Part of a small language model's weights: 14 layers, 6.66M parameters.
Each number is 128 + 32 x the weight over its row's rms, rounded and kept within 0 to 255. Layers, rows and columns count from 0. The size above them is the row's rms in percent of the matrix's.

# layer 3 attention value, 192x192, rms 0.134, rows 180-191, columns 0-191
size [114 100  99 106 107 114 111 104 103 101 113 107]
[[172 151 121 134 161 104 131 114 121 126  81 112 114 116  91 129 125 145  95 142 121 161 150  99 112 133 119 125 159  91 115  73 165 160 161 105 141 158 129 185 106 104 169 126 149 112 143 109  62 112 155 140 119  84  97 148 122 139 147 189 209 144 134 155 169 126  98  95 118 108 133 160 179  75 126 146 137 106  72 128 124 140  48 114  96 147 148 107  55 147 141 152 126 109  92 139 150 108 123 163 157 128 107  87  38 109 133 139 106 120 154 120  99 123 188 181  90 139  86 126 195 170 190  94 146 189 176 148 133 150  98  88 121 183 106  97 141 128 137 115 106 149 136 123 215 159 147  86 138  76  94  99 142 112 151 147 135  81  78 126 110 152 184 122 104 156 204 113 148 139 101  97  72 139 174  99  84 117 189 150 120 131  38 114 144 175 123 155 157 135 114 124]
 [101  89 120 114 143  82  93  79 111 129 136 130 114  64 151 195 138 180 163  94 113 114 136 156 107 108 135 124 103  73  79 174 111 120  75  91  99 109 197 116 100 123 127  80 180 149 104  62 152 129 136 122 121 143 100 109 125  90 173 148 124  90 119 115 123 110 149 169 129 112  89 117 119 123 156 113 114 137 154 167 198 122 220  86 169 109  89 154 151 133  84 146  72  86 162 179 186 157 131 198 121 178 135 132 129 131 156  94 161 104 133 126 168 147 138  84 172 184 144  95  93 111 101 125 116 151 135 170 147 144 122 128 146 134 114 167 184 116 100 127 107  92 120 172  89 169 131 168 151 179 111 141 144  82  86 135 255  95 118  89 165  85 143 134 109 109 134 156  92  91 181 126 142 119 138 137 121 113  86 116 160 156 130 160 150 186 111 114  92 115 143 131]
 [118  94 198 160 147 134 139  96 101 114 162 126 143 123  97 119 105 109 172 140 141 156 141  77  91  87 157  85 101 156 125 125 139 140 124 147 111 111  74 153 126 153  89  83 105 151 157 125 143 135 134 134 108 106 135 135 153  75 157 158 112 140 101 147 108 152  98 160 106 159 145 123 149  92 214 174 136 190  93 123 139 178 115 125  99 138  63  89 151 101 109  79 133  95 146 123 168 141 171 136 167 144 128 160 172 151 127  89  87 168 198 105 132 151 131 101  87 188 129 135 126  98 175 148 120 144 162  97  98 165 132 112  92 154 139  56 113 124 136  98 132 111 183 137 139 151 102 105 139  64 106 113 142 121 133 114 211  84 112 124 129 162  97 173 144  90  43 179  83  98 199 149  97 150 211 104 121 118 111  87 154 153 188  80 185  76  95 168 119 153 173 125]
 [125 124  41  94 129 101 112 101  82 155 124 114 147  70 119 184 120 120  88 126 155 153 123 157 145 134 156 109 159  96 128  88 120 109  98  85 115 127 109 134 107 152  71  86 126 118 106 123  95 133 117 135 128 121 138 116 133 157  80 146 128  91 117  81 104 135  97 126 132 146  84 176 118  89 141 129 150  91  88  93  79 155 127 172 136 106 183 154  89  95 111  87 184 125 134 107 176  42  87  68 118 110 125  57 158 111 112 131  78  69 122 114 153 129 168 137  78 122 166  86 128 127  78 170 135 104  97 176 130 127 164 178 108 108 116 161 145  58 155 136 107 151  70 112  84  94 161 117 153 132 164  92 183 137  94 122 208 113  31 119 140 140 130 118 160 108  84  84 126  98 174 144 136 119 103 125 122  91 177 102 219 160 118 121 127 154  79 115 161 142 153 122]
 [ 96  78 139 134 118  99  60  77 151 104 111 169 123  94 131 147 153 133 137  98 117  96 154 121 104 123 164  81 149 171 129 137 129 161  75 166 179 118  99 142 176 109  84 115 110  91 164  43  87 104 141 112 145  62 116 162 110  82 133  78  97  85 198 131 114 128  62 156 138 124 161  73  90 112 105 181 186 118 152 151 126 136  93  76 132 105  94 146 170 117 111 124 109  98  86 155  88  84 161 174 133 141 109  79 115 128 141 148 133 158 106 125 145 157 120  55  99 104 116 128 120 136  47 113  98 137 135 193 128  89  93 102 139 118 110 107 100 144 170 126 192 147 134 170 138 140 175 142 140 130 229 169 145 147 127 118 143 142 157 153  95 125 126 170  92 106 162  95 161 145  77 186 138 105 139 136 145 130  84  75 111  95 101  63  94 148  99 117 154 150 139 106]
 [121 121  66 133 122 174 182  75  82 127 124 140 113 156 134 103 118 121 153 161  69  67 127 161 157 150 173 156  50 164 110 122 104  89 149 102  96 101 196 173  90 127 130 178 151 157 130 198 120  83 115 137 167 121 134  82 166 187 134  97 126  83  75 112 100 102 148 104 157  76 137 150  96 184 113 160 152 139 174  86 190 105 138  75 141 148 125 172  73 111 122 123 141 123 179 166  78 134 165 141 140 106 145 116  64 138 120 102 124  83 139 202 123 153 112 141 142 141 157 156 136 140 100 192 138 136 125 145 136 103 142 121 120  98 148 142 118  67 105 152  75 103 132 131  67 113  66 132 109 173  94 206 169  92 154 133 145 117  77 131 126 117 131 124  98 109 126 124  98 152  98 142 135 122 140 128 154 137 128 140 248 124 108 131 125 152 124 168 123 160 119  96]
 [105 148 106 183 127  99 132  74 113 187 142 120  93 149 168  24 125  80  93 120 115 130 111  93 146 173 138 102 143  83 164 175  86  63 138 160  88 125 142  92 108 164 171 170 173 115 168 117 172  87 180 201 121 109 110  99  84 138 162  77 142 125 135 129 152  97 123 179 163 108  76  60 114 181 160 162 102  89 102 133 135 126 156 135 111  78 129 180  87 117 118 126 131 166 166 100 157 131 156 130 111 109 152 152 207 155  92 162  81  93  88 149 125 109  57 133 144 111 101  97 139 169 153 108  91 116 127 166 128  97 140 135 144 121 134 152 106 101 102 130 102  97  56 131 130 161 147 122 153 150 107 101 128 126 140 104 153 150 105 195 130 129 107  95 110 156  94 132  75  79 131 101 120 104 139  96 121  92 170  61 142  70 132 142 173 153 136  82 101 142 158  93]
 [142 166 126  81 146 127  85 154 118 160 135  99 200 105 134 161 145 101 121 119 118  63 166 145 104  99 148 174 237 161  71  78 129 100 164  95 115 107 127 139 142 141 126 149 107 113 151 124 112 152 126 138 175 107 143 119  74 196 122 196  52 170  80 168  76 114 117 151 163 104 123 133 122 168 123 107  97 171 120 173 107 136 116 114 109 155 129 132 152 125 126 156  94 103 151 136 145 118 171 146 118  94 131 172 140 154 164 175  95 100 120 135 146 157 145  95 111  94  84 109 125 119  79 107 108 124 114 162 144 182 167 126  76 148 145 142  99 108 125 129 135 126  80 141 179 180 147 154 183 124 132  92 133  91 109 107 208 105 110 139  86  23 162 167  87 152 115 176 143 138 129  81 139 156 173  90 164 100  94 151  70 130 149 145  81 179 142 114 108 105 154  80]
 [116 177 100 127 129 149 159 135 139 133  88 144 138 130 122 106  95 164 158 150 125 135 132 135 143  73 158 137 116 131 125 182 115 132 165 159 162 159 199 113 177 137 122 137 153  96 104  98 124 173  99 156 102 163 122  70 159  98  80 210  87 133  60 165 123 123 134 156 123  82  76 144 126 125 139 115 135 126  97 152  92 176 122 104 159 128  91 165 159  99 138  87 111 121 104 104 134 130 162 131 152 113 122  95 184 183 106 199 145 148 120 110 147 167  62 111 173 154  81 118  95 101 110 135 100 179  84  98 134 151 107 154 126  91 122 153 121  34  98 178 169 185 128 121 120  85  82 172 107 159 140 121 118 169 139 169 112 203 183 120 132  67 125 184  79 102  70 165 119 132 113 122 115 160  81 170 140 126 177  78  99 177 139 119 104  72 164 123  89  96 116 102]
 [172 111 151 106 145 125 119 136 155 104  94 131 222 105 126 134  91 193  93 146  84  75 141  92 148  74 145 168 151 115 169 105 126 117 191 136 143 131 149  92 124  83 108 102 155 126 175 127 105 123  52 111 106 173 135 132 176 132 106 123 170  20 126 125 137 119 151 148  78  90 173  91 126 144 108 136 113 107 167 121 113 109 146 147 163 114 140 153 103 106 130  43 167 105 102 124  93 178 128 134 207 112 141 167 112 131 127 117  79  69 184 127 123 134 110 107  81 100 160 132 147 167 183 165  92 147 167 126 151 108 138 116  72 114 140 128 106 171 143 118 166 101 138  80 136 135 105 100 104  99 132 114 118 127 146  90 194  60 135 133 119 154  59 160 124  72 128 185  95 150 129 187 153 180 116 141  86 137  96 125  96 173 154  97 138 131 105 131 128 138 108 188]
 [147 102 146 145 100  75 119  90  91 159 122 159 134 144 123 137 120 180 110 145  84 107 172 115  21  83 154 152 107  93 134 114 121 112 115 209 158 140 101 123 146 186 120 164 137  35 126  86 142 193  95 108 166 145 169 116 106  84 130 136 143 123 112 125 122 115  81 128 134 122 114 102 182  92 117 113 117 106 109 110 193  76  95 118 142 148 144 132 205 187 115 160  82  61 104 153 142 120 157 153 143 142 127 149  86 187 140 162 104 110 124 157 135 166 127 118 105 211 111 120 146 111 130 149 141 135 126 103 148 192 136  98 182 125 178 103  79 183 116 120 165 151 153 115 146 154 130 121 132 103 127 204  86 143 128 138 108 131 116 131 109 134  70 172 109 119 164  51 150 129 135  78 122 109 121 153  86 118 101  99 160 116  64  94 130 166 137  56 118 153 110 155]
 [134 102  86 133  98  86 144  59 103 105  51  76 143 152 143  78 110 152 192 107 171 199 171  62 146 173 141 130 148 106 113 193 148 114 139 110 134 112  91 122 118 139 160 120 169 165 131  97 145 102 214 100 165 131 127 113 111 164 119 146 108  78 152 153 146 143 139 118 143 126 125  96 177 152 135 124 144 138  79 124 101  88 135 109 114  96 154 208  86 134 155 107 166 106 156 101 120 129 103  66 157 107 114 126 116 181  53 108 140 156 134 150 139  59 121 167  73 169 103 151 119 163 186 145 171 136 119 142 167 157 143 124 159 148 126  58 149 131 120  99 124 179 100  99 153  98 148  91  82 119 154 171  90 125 157 127 131 125 123 155  88 141  88 112 161 141  78 132 112  78 152 106 144 167 165  91  46 123 105 129 170 101 150 142 140 164 170 172  84 150 154 107]]
# layer 3 attention output (transposed), 192x192, rms 0.112, rows 180-191, columns 0-191
size [107  95  94  96 100  99 101 103  97  96 107  89]
[[139 186 135  84  76 121  89 149 108  78 149 148 121 156 136  91 178 138 132 134 139 140 178 149  98 133 125 127  99 143 123  61 173 117 198 136  94 118 103 112 102 168 140 107 139  54 108  89 185 145 127 106 101  84 112  89 132 145 108  81  86 151 140  89 123  78 134 155 140 137 158 150 103 134  87  82 118 165 160 121 148 113 156 166 126  92  68 115 118 191  73 138 174 196 138 128 141 117 104  83 122  87 144 120 166 139  90 133 145 135 142 130  98 111  64  72 137 157 179 143 148  92 104 144 118 105  84 109 152 102 171 193 183  80 132 137 132 175 106 184 174 125 150 169 114 133 123 100 113 150 164 144 144 148 127 121  92 131  96 129 159 121 107 106 108 114  54  74 139 138 141 143 150  96  89 128 133 171 143 172  83 132 201 108  79 204  97  91 146 122  76 192]
 [112  77 116 146 142 173 128 158 118  83  79  75 117 143 135 160 131 100 140 128 104 151 149 129 120 144 126 163 154 159 156  96 103 113 162 141 112 158  87 162 112 129 128 108 145  99 130 131 121 134  92 179 156 147 150 146 133 142 125 132 160 158 125 152 106 136 112  82  69 204 140 174 123  90 126 176 151 211 151 119  88 188  69 144 116 111 175 120  35  90 167 140 113 169  90 138 110 112 105 132 119 138 106 163 166 121 116 143  95 147 157 172 101 159 142  82  76 120 106 112 127 139  81  97  88  82 159  84  52 162 105 119 115 140 173 118 110 131 107  57 155 159 183 105 124 102 146 159 123  84 168 193  84 123 122  95 101 123 117 138 113 123 140 175 144 148 162 172 221  87  78 143  89 166 125 112 146 166 202  99  98  68  88 195 109 139 125 133 106 140 112 115]
 [ 96 139 157 177 152 117  87 154 146 154 147  75 100 144  77 138 119  98  79 144 100 125  43 176 178 160 110  94 126 103 141 164 100 155 119 114 119 143 180 146 126 162 179 103 101 157 116 140 132 113 114 146 151 125 118 129 123 184  81  51 160  76 133 133 131 117 178 104 134 160  76 101 122 197  79  75 159 113 123 103 123  67 123 131  99 127 131 138 122 129  71  78 132 161 114  71 134  92  64 115  95  83 164 132 136  99 176 149 167 124  61 165  98 114 128  84 177  54  88  94 123  97  80  83 150 103 157 119 105 125 145 170 157  78 163 167 116 128 121 159 162 151 145 135 110 118 153 153 114 111 142 143 110 157  88 134 100  95 150 161 142 111 123 119 121 114 157 143 209 119 124 151 136 139  82 149 142 150 153 162 138  97 159 166 149  96 168 125 112 153  64  30]
 [224  99 157 132 120 118 146 150 151 140 109 103 190 135  93 155 140 137 133 123  87 131 135 113 159 131 100 135 141 160 131 171 110 118 152 150  97  93  80 138 174 104 162 118 130 183 153 121 160  71 137 122 136 156 127  86  70 103 161  90 165 142 122 137 145  99 118 134 140 157 115 203 107 122 112 155 138 147 111 119 130 111 111  88  93 154 133 155  74 132 130 112  75 172 159  92 167 157 137 168 111 162 135 191 103 142 145 151 150 113 142 117 139 127 109 160 178 177 172 107 130 115 133 159 124 125 147  71  85  37 112 145 124 123 129 128  97 161  86 104 128 178 232 178 130 166  48  44 123  89 146  74 118 107 129 208 112 176 125 139 116 109 130  74 154 167 107 145  70 168  74 112  94  93 144 156 159 164 121 158 117 127 132 130 124 176 180 135 104 163 171 132]
 [190 184 132 112  59 141 210 182 125 105 163 105 158  54 111 151  97 142  79 174 131 152 138 155 154 143  82 149  94 113  75 104 139 149 127 113 193 128 140  70 143 121 153 140 136 141 154 134  88 140 109  90 171 178 129  86 145 142  98 189  65 109 100 145 118 149 148 194  76 153 148 124 148  81 155 179  79 144  96 176  83 156 131 155 133  91 137 140 101 152 111  89 123 145 129 127  71 150  80  89 142 182 136 134 164 128 122 115  97  99 176  73 116 143 143 143 104  99 170 129  85 130  72 155 185  89 163  63 176 152 168 172 159 161 111 164 120  82 111 147  97 160 151 112 111 109  86 122 128 154 122  61 105 153 124 119 152 137  92 122 134 149  81 105 103 130 160 146 115 162 159  98 104 113 124 122 142 144  58 154 151 111 148 147 125 104 188 151 129 100 122  99]
 [140 128 124 155 164  98 114 187 148 121 171 169 128  91  89 181 114 139 153 153 177 118 115  42 160 157 122  88 182 102 144 116 106 139 119  70 109 136 138 108  94  99 161  83 140  94 135 124  76 116 137 139 158 129  54  77 146 104  41 109 141 145 146 140 164 165 109 111 119 153  87 113 162  41 117 110 113 134 149 108 141 136  97 228 160 174 161 117 129 139 120 134  91 121 129 125 142 187 159 167 150 107 128 101 111 149 100  90 167 187  95 141 134 140 146  83 108 182 153  64 126 137 193 104 116 141 179  86 139 132 117 157  86 145 147  80 130 150 130 100 127 201 158 124 182 173 115 181 140 114 151 124 113 107 150 104 193 173 211 136 135 162 117 166 157 173 120 145 159 123 174 159 123 127 135 143 107 110 144 138 127 125 119  88 157 124 146 100 141 147 120 192]
 [130  96 141 108 174 123 157 198 149 149 122 116 141 101  78 159 125 147 148  73 135 113 148 120 153 118 103  67 131 146 138 171 216 121  89  91 127 117  98 222 158 132 172 123 132 145 146 106  67 102 119 138 125 136 135 197 126 147 110 129 117 110 102 156 137 166 120 127  82 149 177 155 142 113 168 141 158 237 146 144 104 117 161 102 115 155 121 132 146  74 130  97 113  95 159 174 102  99 120 107 201 131  72 126  89 165 104  55 152 145 151 150 102 126 111  75 110 187  79  98 126 145 148 103 155  69 125 102 140  99  93  83 159 128 162 155 148 101 166 122 106  99 146 132 129 148 108 108 114 123 120 142 153 112  92 162 114  85 193 158 116 123 126 111 141  86 180  72 136  98  90 168 139 104 127 115 143 114  85  67 128 181 167 158  70 135 138  80 171 131 124 196]
 [114  82 123 148 157  92 185 165 148 103 130 161 147  78 182 151 130 136 118 178 133 158 113 130 136 117 112 133 114 105 147 144 148 162 113 148 154 172 125 106  85 104 119  92 114 109  60  92 182  34 153 142  55 168  86 139 141 114 126 117 154 143 154 107 169  85 154 100 104 177 154 190 107 140 138 126 185  91 168 105 105  43 152  98  99 116  76 133 143 108 116 132 104 159  87 140 101 124 110 101  93 179  87 134 115  72  82 107 150 127 150 171 146 137 127 142 147 149 122 152  61 136 136  93 154  75 103 122 214 137 145 129 149 131 103 156 138 134 112 126 122 147 134  61 122  54 130 119  96  72 160 140 109 128 132 110  91 119 127 149 150 183 190 186 128  65 131  94 143 160 156 162 144 120 135 103 126 174 101 127  91 133  71 125  56 141 158  79 136 184 145 106]
 [123 101 109  90  91 107  98 174 180 146 146  89 117 108 119  97 141 152 131 119 168 147 130  76  81 148  83  98 125 143 111 136 138 148  73 119 126 116 116 113 157 100 103 101 123 156 227 149 112 141 132 117 106 146 165 172 104 170 129  85 149  81 174 103 171 151  73 113  84 112 124 153 122 102 104 166  79  73 119  67 160  97 183 150  71 209 156 103 104  99  78 152 150 131 129 132 102 141  87 133  87 172 126 122 127 145 140  95 147  75 154 145  97 170 146 187 108 198 114 141 158 104 106 138  96 172 134 109 102 172 108  92 122 143 114 104  91 138 144 112 124  59  58 107 127 137 162 176 152  54 126 181 133  98 117 136 101 122 130 142 112 159 128  95 163 126 155 147 129 111  97  99 130 142  57 127  73  82  94 147  54 143  58 163 181 118 133 127 112 138 137  88]
 [172 141 117 152 125 172  91 144 108 158 110 112  98 114 128 105 120  18 171 147 133 163  69 170 123 133 141 108  76 110 100 190 137 151 120 132 140 114 142 131 149 173 124 127 197 131  52 145  98 137 111 158 176  81 128 133 132 159 155 110 141 143 131 124  96 137  96  78 170 128  77 175  80 106 129  88  75 129 158 140 112 123  95  57  93 111 149 108 122  99  88 177 100 163 155 126  91 124 147 160 130 122 156  70 164 110 118  72 177 177  84 120 183  83 146 125 115 159 114 108 103  55 127 122 145  90  79  54 107 124 124 163 145 124  84  91 141 154  95 120 158 152 106 153  97 115 159 152 164 190 100 102 138 125 119 122 130 202 180 111 200 125 165 152 114 170  98 163 179 113 144  84  60 132 142 140 156 128 123 148 129 160 143 135 131 124 140 102 156 129 172  90]
 [131 193 107 112 131 142 116 117  91  76 103  88 191 112 117  69 149 101 165 146 152 104 135 124 106 154  87  93 103 155 194  83 114 143 122  98 165 163 109 104 155 114 105  99  82 160  87  97 125 131  94 114 122 147 136 105 152 133 144 123  95  43 122 180 136 135 203 163 105 143 157 111  72 131 159 147 129 131 135 174 113 219 152 148  94 135  93 144 144 151  72 114  83 154 132  92 122 122  99  61 100 120 155 118 119 135 114 124 146 162  98 125 150 111 100 136 135 134  98 108 160 164  86  70 148 138  95  88 102  88  74 138 137 121 103 184 184 111 131 111  90 116  84 124 114  62 224 185 110 153  86 112 123 136 133 151 137 117 139 125 110 159 147 128 113 127 140 144 137 114  37 187 104 178 123 125 149 100 135 101  82 175 203  68  96 124 157 140  99  88 126 126]
 [118 101 106  86 176 156 167 168 142 155  97 185 118 135  61 130 170 181 141 216 139  78  60 153 135 132  99 107 161 130 104  96 145 136 130 148 124 156 122  84 120 145  84 141 145 175  81 243 140 103 141 191 161 117 141 141 105 135 154 118 124 123 134 120  90 132 115 133  84 133  86 146 149 103  80 128 167 177 101  73 174 111  94 162  74 180 138 148 129 114  98 152  87 156 166 136 202 140 129 109 118 128 126  70 123  99 107  98  59 147 110 114 159 154 100  96 152 148 108 116 159 125 164 159 137 161 149 112  82  28 107 109  98  81 121 136  93  88 193 111 134  81 151 153 111 144 121  98 121 156 118 150 109 156 126 126 162 100 105 147 188 137 132  51 142  85 134 103 170 149 114 123 158 116 161 123 143 126 153 131  95 150 185 139 144 150 150 140 168 111 108 153]]
# layer 3 MLP up, 768x192, rms 0.176, rows 0-5, columns 0-191
size [100 102  92  99  94  99]
[[111 126 136 120  90 142 111 104  91 101 131 114 120 133 114  62 128 162 146 134 149  96 110 153 155 174 141 111  96  87 105 147 176 141  86 155 138 118 118 147 127 158 130 110 123  87  44 116 158 109 128 139 115 166 180 169 107 112 155  95  56 173 177 177 154  56 147 144 101  89 181 152 137 108 213 107 133 152 154 123 108  91 147 114  69 164 115 166  87  84 107 118 161 142 122 143 128 129  75 150 127 124 155 100  85  97 139  76 182 126 169 114 103 127 137 110 195 177 123 181 114 109 125 129 132 102  58 143 139 100 101 169 161  89 124 147 125 108 147 121 103 136  60 143  81  72 128 125  92 156 146  85 165 171 177 184 122 152 114 127 102 104 148  80  73 169  97 142 101 153 112 132 165  57 122 128 163  69  89 148 158 108 162 162  76 160  70 113 118 140  80 132]
 [147 124  95 110 147  98 115 204 105 160 186  86 167 122 128 117 193 157 120 115 108 136 156 152 159 160 165  70 136 107 116 138 180 136 181 130 159 163 163 147 132 122  99 140  91 138  85 114 108 159  76 114  98 131 206 127  66 166 100  63 107 169 104 114 118 124 177  81 127 121 114  76 124 156 132 137 111 199  71  95 140 100 148 147 152  92 140 140 103 177  93 113 115  67 103 110 132 129 108 142 154 165 120 137 108 171 145 106 194 161 162  80 117  89 136  99 116 108  68 124 123 145 129 123 143 124  84 154 108  90 135 140 118 140 134 162 102 117 191 121 104 173 152 131 136 158 162 144  44 150  37 155 146 106  80 154 137 128 115 165  89 102 147  93 169 153 115 111 217 154 109 111  88 165 126 130 108  95 136 146 150 112 104 180 151 138 119 199 177 106 143 101]
 [127 149 145  72 113 113 122 150 107 125 156  86 136  98 138 132 119  88 124 106 108 190 122 120 133 156 130 133 161 105 154 124 162 110 149 148 137  95 142 112  42 125 123 157 137 161 148 151 128 109 116 152  90  91 117 133 150 180 147 193  84 144 218 151 157 176 142 135 108 142 116 201 145  89 125 128 140 156 153 149  60  49  76 120 132  78  98 163 120  93  88 153 149 108 143  82 168 142 151 124 165  91 170 148  77 211 125  92 166 162 133 147 106 138 179 131 167 157 144 108  72 128 127 103 125 129 162 154 160 165 133 148  83 127  96 143 115 149 108  73  93 190 120 144 130  96 131  98  70 161  95  93  99 109 124  99 111 117 124 208  67 170 118 128 124  59  63 202 116  77 132 177 123  84 113 123 138 171 161 146 153 140  89 118 118 149 145 107 134 160 156 151]
 [172 142 110 113 110  66  58 161  84 139 148 144 111 151 122 119  96  88 136 141 160 112 114 151 143 153 118 154 173 128 150 117 124 178 133   0 113 128 124  73 114 158 148 148 131 156 133  97 169 132 123 113 138 186 162 119  84 102  88 121 145 166 107 141 124 118 182 185  80  86  77 132 107 103 159  74 132 143 129 139 133 175 145 175 112 167 142 154 176 104 105  93 161  93 146 117 162  87 187 107 129 181 153 141 105 123 113 112 135 128 200 104 142 142  94 116  82 139 138 140 140 180  94  81 121 170 140 175 136 164 124 182 118 143 109 118  94 167  66  76  77 152 110  90 155 141  69 115  93 146 167  70  96 116 163 161 104 168 103 147 131 116 143 125 109 154  95 180 156 151 126 140 101 179  43 104 142  59 146 111 186 120 117 129 118 112 161 118 128 101 112 116]
 [148 130 184 135 123 129 138 219 124 153 146 159 105 160 101 177 110  93  99 100 117 148 170  76 131 112 123 145 122 110 102 169 104 107  70  73 129 103 100 170 178 144 106  65 161 135 155 197 125 139 138 140 129  73  74 153 212 138 162 133  86 190 166  96 122 140  99 140 123 123  90  76 121 133 126 174 112  90  67 165 127  42 102 101 143 174 111 161 134 146 141 191 147 127 166 142 146 135 157 123 107 115 125 112 102 151 129 133 131 141 110 132 130  54 180 106 121 142 146 132 117 129 168 149 110 169 118 178 151 146 127 166 150 140 135 162 152  89 113  86 128  85 127 168  58 134  98 128 127 112  94 173 162 157 100 115 131 101 119 120 135 149 122 144 146 104 143 135  96 146  82 157 144  90 134 137 138 206 124 145 184 120 148 106 146  70 109 179  63 157 224 159]
 [189 103 175 119 147 153 104 191  50 147 168 144 169 100 104 157 129 192 127 133  83 141 137  92 158 135 134 136 159 195 142  83 169  67 116 113  83  78 153 105 107 150 155 118 127 124 119 157 135 144 108 111 147 167 152 136 103 116  92 154 120 116 120 175 148 104 148 128  86 172 173 143 124 119  81 124  40 136 132 113 182 114 102 194 151 136 164 135 171 132  96 133 129 126 191 125 178 190 170 142 129 151 134 149 133 150  66  68 164 113  74 125  59 131 186 135 139 169  72 178 116  96 159 138 129  98 100  78 143 100 145  89 105 148 177 156 129 124 130 175 128 111 136 131 191 126 134 106 151 119 163 145 166 162  76 140 111 127 155 125 162 159 107 161  98 153  57 135 111 141 173  84  78 104 119 138 147  78 140 106 193 115 137  96 126 110 115 111 129  99 118 184]]
# layer 3 MLP down (transposed), 768x192, rms 0.156, rows 0-5, columns 0-191
size [102  94  91 103  93  95]
[[139  83 150 146 113 150 128  85 132 104  59 115 125 122 166  83 139 129 114 181 135 105  58 116 150  86 113 128 120  86 112 115 165 186 133 136 137  68 175 111  95 104 119 153 111 140 111 150 197 127 112 171 107 164 136  84 134 139 136 158  97 159 140 110 174 124 142  79 127  78 109 136 161 135 158 121  98 155 110 141 117 109 149 109 195 106 166 149 127 152  57 157 158 133  94 116 106  94 134 145 117 147 113 156 113  60  74 135 124 142 158 136  98 135 112 100 159 109 103 108 129 188  93 153  92 133  94 113 201 185 136 127 133 141 157 133 120 165 134 159 125 118 110 182  87  65  58 154  93 197  97  39 142 120 174 103 175 139 159 139  99 156  69  98 149  57 140 113 116 153 105  88  91 153  90 111 142 193 100 126 133 197 108 104 120 202 163 138 126 162 122 106]
 [173 146 121  82 159 130  77 102 170 113  94  91  96 155 138 188 105 153 167 153  98  95 128 122 121 152 136 172  88 141 106 102 134 114 143  78  99 117 189  93 138 114 171  95 109 158 163  60 206 141 129  90 117 137 116 130 151 123 154 143  95  96 112  78 102 160 166 171 188  75 130 115 167  86 119  76 117 153 131 138 192  96  59 105  81  93 158 109 124 116 114 124 200 108 154 148  88 101 125 127 132 149 150  85 154  95 131 130  98 125 108 141 134 128 143 129 140  69 103  97 100 135 130 164 161 147  51 130  94 137 140 160 118 190 126 134 203 143 105  92 181 154  96 139 118 163 107 177 136 116 147 125 101  95 146 104 120 143 125 134 199 150 142 181 156 138 174 135  24 156 146 124  96 119 123 149 102  93 156 115  96 131 115  99  59  99 166  62  94 112 138 111]
 [ 53 185 127  70  60 106 116 113 117 120 120  68  92 103 154 150 102 159 121 117  96 174  88 132 100 117 132  60  86 165 172  99 125 151 129 124 103 127 156 118 118 127 128 241 122 168 110  99 175 146 134  93 152 127 125 133 144 158 132 126 134 124 139 137 119  86  60 107 102 121 165  75 104 126 144 152 151 122 133 136 101 126 120 116 128 101 107  69 173 179  93 134 132 216 150 150 202 144 165 101 120 106 160 186 147 176 189 131 109  92 153 134 109 174 120 109 160 146 123 159  84 161 115 122 146  83 126  51  81 128 102 139 139 135 124 133 115 100 108 130  92  71 160 193 157  77 128 119 138  91  76 112 139 131 148 102 139 155 125 157 129 149 139 141 107 102 121 138 106 174 128  99  91 144 121 199 145 154 127  97 168  88 109  63 165 136  41 109 131 105 162 143]
 [160  97 122 138 137 148 127 162 149 182 102 157 134 133  71 133 108  76 124 171  79 111 170 139 121 136 177 117 132 154 139 119  83  98  99 132 157 178 111 153 131 118 162 103 162 116 163  87 101 117 130  82 115 175 111 133 150 102  92 178  79  95 122  98 170 169 196  66 151  99 119 114 123  66 165 153 138  73 155  79 145 113 106  99 142 155 100 120 159 128 120 115 127 110  91 133 149 130 131  62 134 107 185 105  84 130 162 143 149 105  93 155 157 119 138 195 130 133 171 107 181 163 127 164 150 184 131 145 107 154  54 113 128 112 109 149 129 175  88 137  82 159 112  58 140 118 128 181 169 200  97 159 189 171 103 122 143 175 160 106 107 118 173  66  80 129 163 159 185  94  90  93 112  95 139 157 131 159  84  68 113  76 149 114 146 182 112 110 143 118 165 117]
 [190  97 116 172 111 117 112 144 119 140  91 116 152 183  94 109 143 137 132 140 111 175 181 156 106 125 122  92 117 144 132 152  82 130 121 202 154 165 158 185 141 135 178 122 102 163 108 100 136 173 162  82 168 177 153  92 124  49 125 149 112 115 121  72  89 105  90 132 115 103 110  95 105 122 140 112 139 202 139 102 177 159 123 128 143 124  95  98 125 144 128  52 115 194 134 131 166 120 117 136 153  63  80 162 142 124 113 122  92 167 126 111 160 138 148 180  99 155 184 129 127 107 188 182 119 139 127 124 110 116 152 115 117  73 102 156 169 156 105 159  97 145 162 158 154 131 108 154  80 124  79  63 161 156 134 127 140 200 175 171 123 172 185 167 138  99 201 113  52 157 128 131  86  88  98 111 153  77 132  91 170 139 117 144 133 144 180 104 107  98 142 154]
 [106 165 125 130  75 114  86 155  85 145 106 122 144 135  88 107 128 145 130 119 118 182 141 112 139 147 121 105  92  68  48 153  67 123 171  88  79 130 142  88 155 167 132 112 214  84  74 128 160 151 160 102 157 158 138  35 112 106 150 156 118 111 135 103 148 132  79 121 199  51 151 104 145 113 140 132 174 118 152 224 136 105 163 139 141 147 180 136 104 168 112 149 185 169 155 101  97 103 122  64 105 135 107 116 144 142  62 145 139 133  90 108 142  99 109 155 125 155 121 149 111 171  84  99 118 145 118 101 139  84  50  70 119 119  92 208 129 171 123 189 102 125 102 138 169  82 103  82 138 150 119 127 131 146 171  82 118 137 110 170 121 152 142  80  98  91 111 148 145 122 108 100 179 141 142 103 121 117 141 163 135 140 146  97 153 122 182 131 134 153 136 121]]